Weights of a small GPT-style language model, trained from scratch on English Wikipedia.
Size: 9 layers, width 192, 6 heads of 32, vocabulary 2048, 4.59M parameters.
Architecture: learned positions, biases, tied embeddings.
Training: a variant of SOAP for these matrices, 252M tokens.
Each number is 50 + 15 x the weight over its row's rms, rounded and kept within 0 to 99. Layers, rows and columns count from 0. The size before them is the row's rms in percent of the matrix's.

# layer 3 MLP up, 768x192, rms 0.169, rows 54-70, columns 96-191
094:22 55 40 00 58 26 48 65 39 49 34 20 47 56 48 21 55 33 30 36 56 55 74 65 28 42 27 57 57 45 40 38 45 60 29 63 25 52 74 57 67 29 56 51 65 38 53 49 42 48 52 53 52 65 48 40 55 47 41 57 30 71 42 46 51 33 69 30 57 52 47 38 21 62 46 63 63 72 46 44 25 41 29 38 62 46 65 49 32 20 64 49 62 51 28 65
095:40 39 43 75 56 66 85 30 39 25 43 53 44 55 58 42 47 53 49 66 45 65 41 47 70 60 25 37 54 45 50 46 72 69 41 83 63 69 58 49 41 61 40 34 43 72 59 64 27 47 50 51 51 61 54 24 35 67 50 51 23 68 51 45 68 56 46 70 61 46 59 50 49 32 78 80 48 52 71 73 15 62 60 52 55 57 53 48 36 35 46 44 34 52 43 45
103:66 33 31 44 70 68 59 49 52 50 40 66 56 33 84 61 64 49 64 69 29 68 45 65 29 62 73 38 52 60 45 31 31 43 59 20 59 64 56 42 42 56 52 27 55 54 64 40 28 40 49 57 51 41 76 40 52 52 57 62 36 48 46 52 33 76 64 63 44 41 42 54 21 72 84 52 84 08 36 40 34 44 28 49 42 48 38 30 62 63 32 33 53 45 38 43
092:55 52 50 27 69 63 63 40 22 36 36 75 79 37 31 57 32 48 57 81 52 24 40 41 48 57 59 60 77 44 66 72 35 49 53 53 68 54 32 25 72 23 27 46 55 35 51 59 55 43 39 39 27 51 41 60 38 50 85 59 59 76 64 63 48 65 15 79 37 44 36 46 47 86 33 48 41 13 66 31 40 73 42 51 57 67 50 62 67 54 64 40 50 45 43 42
102:23 25 68 49 54 49 63 59 81 69 67 64 39 31 54 33 65 60 05 58 76 43 64 52 76 56 66 52 56 27 47 29 46 49 32 66 46 50 22 51 48 53 67 38 50 60 64 55 75 49 52 49 42 55 59 53 42 78 21 52 27 46 60 59 61 21 50 61 49 47 43 53 39 28 15 49 29 59 53 51 71 56 45 69 44 46 27 25 45 55 63 48 55 73 27 31
106:31 52 26 32 37 41 39 42 58 71 30 32 56 57 58 87 42 41 50 47 29 51 62 62 36 47 36 81 64 79 52 50 57 53 42 26 42 44 63 45 47 56 12 58 25 30 51 43 46 78 23 76 72 58 41 58 50 58 58 71 61 35 46 68 62 55 48 56 53 58 59 43 84 64 52 44 60 66 38 63 48 48 43 55 54 53 48 26 28 65 47 50 51 29 16 51
098:31 26 25 29 60 44 56 47 44 28 54 31 39 61 60 37 65 80 60 87 61 67 50 41 50 39 77 81 60 48 59 72 78 53 63 42 37 47 57 18 54 54 49 74 55 48 61 40 70 30 64 26 69 47 60 14 61 50 54 26 39 58 63 63 43 53 37 60 23 34 49 52 41 59 63 43 56 26 58 42 66 37 71 36 30 16 53 46 69 48 39 56 65 51 35 33
100:58 63 47 43 66 47 51 38 35 26 38 66 19 75 52 58 66 57 58 60 46 88 47 53 66 59 52 35 45 35 52 52 36 48 56 77 49 22 65 68 81 32 63 42 61 41 59 24 57 59 46 57 41 38 39 66 41 67 58 48 60 26 41 35 82 39 25 18 71 70 73 46 78 57 27 39 60 63 57 79 66 57 48 48 48 65 46 56 59 38 54 66 65 52 35 45
097:21 40 81 38 65 60 50 48 64 43 59 51 52 49 56 63 36 55 48 37 37 63 25 72 51 44 46 44 43 39 52 83 43 35 34 15 54 53 41 06 62 48 28 25 35 32 61 33 55 63 39 56 61 50 61 78 29 59 64 56 68 53 64 43 54 61 38 61 51 47 73 78 69 37 32 52 29 51 55 77 63 39 48 47 66 61 10 54 87 35 55 31 43 36 41 45
093:49 84 66 26 50 49 55 31 52 41 57 59 50 61 41 49 56 36 38 54 60 25 45 56 41 29 39 27 45 37 69 32 62 52 76 40 33 49 42 55 55 71 67 42 29 76 73 66 38 37 48 38 30 43 42 49 34 58 48 52 41 28 37 35 53 67 51 32 38 50 49 46 75 69 51 40 43 65 57 68 55 68 43 78 75 31 47 41 81 49 32 40 87 36 39 23
094:76 43 47 36 59 42 58 55 45 33 36 51 35 52 51 60 20 38 44 45 56 47 28 47 56 31 67 60 43 77 87 37 34 73 48 59 53 67 63 44 39 40 35 76 49 64 60 48 42 28 70 38 41 71 41 52 61 46 29 47 42 46 31 35 53 70 16 52 42 49 44 42 40 71 47 43 42 52 66 57 39 66 56 35 76 59 82 80 38 49 60 69 19 68 61 38
098:44 59 72 40 73 86 54 57 22 52 43 38 82 31 26 42 49 37 37 71 59 68 57 57 39 45 26 56 42 54 33 54 31 40 68 45 74 42 52 42 68 52 45 36 81 43 62 37 51 47 47 43 59 40 27 59 59 99 30 44 52 26 53 50 60 68 56 72 34 36 36 58 57 33 75 51 55 17 49 46 62 58 47 75 62 24 31 41 48 29 39 84 70 43 30 59
094:25 30 42 41 66 64 68 37 39 62 45 55 69 32 41 62 33 38 48 24 44 69 41 45 65 39 56 33 77 14 53 47 16 38 58 28 56 26 92 57 49 54 63 54 56 58 52 57 68 68 38 56 60 63 54 39 43 40 62 44 55 42 40 58 57 62 51 69 45 30 80 66 36 42 61 43 61 51 69 26 41 51 46 51 44 28 43 44 64 55 27 33 46 48 29 40
104:47 37 66 71 74 43 35 47 46 33 57 54 38 51 49 61 90 65 65 39 54 59 61 57 65 39 67 70 57 78 68 57 45 56 39 43 70 49 57 49 52 44 70 41 55 68 53 56 16 27 71 54 40 32 62 55 42 45 15 66 29 54 20 57 57 62 41 74 39 69 80 57 71 65 41 54 50 63 45 54 70 64 46 50 41 35 56 51 59 68 41 45 24 54 35 65
097:64 44 32 70 40 34 83 57 41 63 62 49 72 38 53 51 67 40 51 36 45 47 75 26 52 55 52 38 29 63 47 45 49 50 58 60 55 51 58 60 37 81 27 51 55 65 52 43 56 52 85 51 60 31 04 49 51 44 26 55 71 49 48 76 72 21 60 04 39 56 76 35 54 47 42 31 52 63 45 34 58 50 66 63 51 38 66 46 65 26 63 51 59 35 58 45
089:64 44 28 66 51 49 58 45 30 35 42 66 61 68 74 61 19 82 69 25 44 78 44 28 46 69 50 76 45 58 77 72 47 54 21 33 37 46 49 49 70 57 42 28 23 51 48 40 55 37 55 43 50 31 40 50 46 48 48 74 47 50 22 34 46 40 40 46 58 57 52 34 57 71 57 38 46 53 26 30 27 68 39 54 73 36 28 31 44 31 49 80 50 45 22 60
108:55 45 71 34 46 57 40 52 54 42 42 39 64 60 39 33 55 57 50 30 37 65 62 62 18 50 28 57 51 70 58 63 60 29 39 38 53 57 21 42 54 68 45 50 56 43 38 41 66 18 55 66 64 49 70 68 82 71 85 42 65 65 48 61 57 40 54 21 54 64 49 71 46 40 57 32 45 56 87 24 38 44 27 60 45 47 42 45 49 45 58 56 46 31 43 53
# layer 3 MLP down (transposed), 768x192, rms 0.152, rows 54-70, columns 96-191
089:26 59 48 24 10 57 59 19 47 48 52 65 22 34 47 40 64 46 71 41 56 44 57 56 42 53 65 48 80 53 37 51 62 58 42 31 43 44 46 71 54 47 44 36 29 50 49 27 30 48 47 59 19 51 63 51 53 44 62 32 49 32 62 58 53 70 23 54 38 60 52 52 43 51 67 58 59 64 90 24 59 58 57 57 62 83 53 50 48 58 38 48 19 42 76 27
100:67 64 27 75 44 46 57 57 39 39 60 42 68 53 50 41 50 65 69 53 43 55 29 41 62 41 41 50 67 68 43 26 69 36 72 68 76 65 40 79 58 37 59 54 43 47 47 45 61 55 59 46 63 27 49 47 56 64 67 46 42 62 26 63 74 62 70 34 39 34 73 25 40 26 50 51 57 58 42 32 62 49 44 32 22 30 87 53 40 45 49 27 65 36 42 53
092:23 31 42 76 76 33 54 58 36 72 57 36 46 50 54 45 26 40 12 99 73 39 61 33 31 54 58 62 42 52 43 46 42 59 53 53 54 62 60 48 42 64 35 76 28 51 41 48 31 82 58 39 67 52 33 50 71 60 67 34 51 28 58 33 36 17 66 59 28 45 42 59 23 44 52 61 60 53 24 51 53 57 44 59 43 47 40 42 27 49 49 45 23 65 57 53
097:53 37 49 65 51 16 44 54 66 59 57 33 53 66 75 45 40 45 14 68 53 45 42 74 77 56 60 41 42 48 59 32 49 34 48 61 53 66 72 49 33 59 67 25 73 45 34 69 54 61 99 58 49 42 45 66 65 63 33 57 48 65 36 58 67 38 46 39 47 64 60 53 47 49 43 53 59 49 33 32 83 48 61 62 52 74 77 40 69 57 19 71 66 44 59 42
109:56 51 45 76 63 48 53 63 67 66 40 46 63 35 55 37 33 63 44 73 64 36 33 48 51 43 51 85 63 60 69 64 49 38 28 46 38 31 39 51 62 35 39 70 40 55 71 65 63 54 49 70 45 67 73 87 49 49 50 47 39 42 57 55 41 18 31 42 41 34 79 62 48 17 36 52 42 27 49 59 51 20 46 41 58 64 46 52 64 63 71 64 36 41 43 64
104:41 65 44 59 29 31 59 55 27 68 27 53 46 66 39 47 55 53 47 36 38 42 63 73 63 65 50 64 81 52 58 38 58 33 33 60 45 54 17 34 76 56 69 55 57 33 58 62 63 55 39 59 66 51 48 37 31 41 21 33 50 55 59 36 52 34 64 68 31 29 36 33 66 60 29 48 16 54 57 50 54 72 62 18 97 53 81 32 33 48 30 28 54 31 68 33
097:77 51 57 57 71 62 76 31 63 31 31 72 50 48 45 59 35 51 55 35 42 41 41 26 61 23 71 51 24 78 52 73 44 68 43 49 31 58 49 54 47 58 42 68 60 72 41 64 47 60 51 71 32 39 48 54 60 56 85 51 47 36 59 59 84 17 30 63 67 48 40 47 36 58 50 52 29 45 40 50 60 48 67 35 83 31 25 34 46 56 68 50 32 45 59 52
106:49 51 83 54 23 53 40 44 55 40 47 34 47 41 25 53 38 34 59 36 43 60 50 47 68 44 54 53 29 15 51 48 44 48 56 53 55 69 58 55 45 49 76 57 71 41 73 42 58 56 27 50 61 40 42 50 39 60 42 62 58 79 56 53 41 26 78 44 43 63 65 52 50 48 60 68 81 77 22 49 50 75 43 30 55 58 41 44 65 44 19 29 62 30 57 46
104:28 35 27 41 59 75 65 34 35 47 54 64 68 45 77 40 60 25 54 57 56 53 59 56 55 48 43 58 37 45 42 31 49 47 59 45 66 26 33 49 42 51 45 52 71 48 25 52 30 38 57 19 09 34 53 44 44 52 58 72 55 29 58 57 57 29 58 47 72 73 41 43 18 48 22 34 69 51 17 69 50 47 55 57 60 44 56 71 70 50 64 61 73 60 60 38
092:34 55 41 67 18 37 46 23 47 63 50 70 49 45 68 46 48 47 53 61 34 26 48 46 43 36 22 25 59 41 73 33 36 73 29 72 39 28 65 28 38 70 67 56 42 28 47 51 36 45 62 57 48 57 31 63 64 41 58 44 55 60 41 50 74 15 59 65 49 47 76 62 40 50 36 69 57 42 46 67 69 47 47 62 37 65 41 58 35 64 59 47 41 53 42 45
094:61 58 24 64 25 61 62 43 46 72 52 14 21 72 43 47 62 70 52 45 49 40 50 64 31 45 42 52 43 65 42 51 68 52 57 33 29 69 71 34 67 59 75 63 29 83 53 43 70 66 30 42 68 25 76 47 45 67 11 37 58 43 36 38 45 63 72 48 62 32 56 38 53 37 67 60 62 35 42 35 78 73 55 44 51 32 59 24 66 39 47 36 66 41 29 61
097:66 47 74 41 75 74 63 80 62 44 48 62 90 35 37 73 84 48 54 50 35 60 29 56 28 53 53 72 43 64 55 45 52 32 49 64 34 28 47 45 46 59 62 63 56 35 73 38 25 39 59 77 36 54 35 52 59 55 52 66 43 33 74 24 74 42 69 43 61 50 35 66 56 43 56 39 35 31 47 54 59 51 75 36 37 45 57 38 38 64 33 48 53 58 40 38
098:38 59 58 49 43 54 41 65 42 68 39 54 48 09 58 26 59 54 43 32 37 71 42 45 80 37 46 61 55 20 35 19 66 61 23 74 54 35 62 41 70 29 53 53 43 42 30 41 36 51 64 67 48 72 40 57 01 58 43 36 56 64 19 54 57 69 37 55 59 43 29 51 51 87 63 33 50 52 39 51 50 53 33 55 69 45 56 71 56 62 59 37 92 48 62 25
102:80 18 41 44 34 68 40 41 32 60 30 49 70 41 51 32 44 56 65 57 46 74 65 73 65 42 52 65 59 48 55 59 54 49 65 59 50 43 32 46 58 49 47 56 60 51 29 68 58 39 44 54 32 67 60 59 42 60 47 25 64 63 41 51 57 42 74 49 50 61 60 44 48 47 51 47 43 50 47 52 67 50 47 27 83 66 84 58 44 57 40 35 60 15 69 40
099:30 27 57 44 72 50 62 44 41 57 45 54 58 45 74 71 35 63 76 68 41 44 37 75 50 61 38 82 47 54 48 42 65 45 48 69 33 44 39 79 31 41 63 29 36 41 71 43 23 34 54 33 40 54 41 41 68 48 76 72 43 43 44 29 48 38 22 58 08 55 33 39 63 54 46 48 67 62 52 38 30 43 45 37 55 63 79 44 28 60 49 19 49 51 59 52
099:56 45 45 68 53 39 40 54 43 49 47 39 47 47 43 54 52 39 39 34 58 44 49 45 46 71 45 40 38 64 40 18 48 56 42 50 59 46 73 74 43 66 42 54 87 49 62 49 56 77 40 28 24 52 48 60 69 63 67 59 42 53 53 38 43 44 19 56 30 33 28 78 39 22 33 58 43 55 63 55 56 85 49 85 62 58 51 47 60 30 43 51 29 42 58 45
110:60 51 38 63 60 52 69 48 58 42 63 62 35 36 42 51 66 54 42 70 58 27 47 47 41 44 36 19 46 30 39 57 35 68 54 56 39 75 69 52 53 54 70 44 60 66 62 87 51 62 67 56 52 77 52 72 53 34 46 30 56 33 50 73 66 55 47 34 17 49 59 16 50 68 83 63 42 32 41 62 52 47 59 50 48 22 37 49 56 57 45 28 30 49 57 37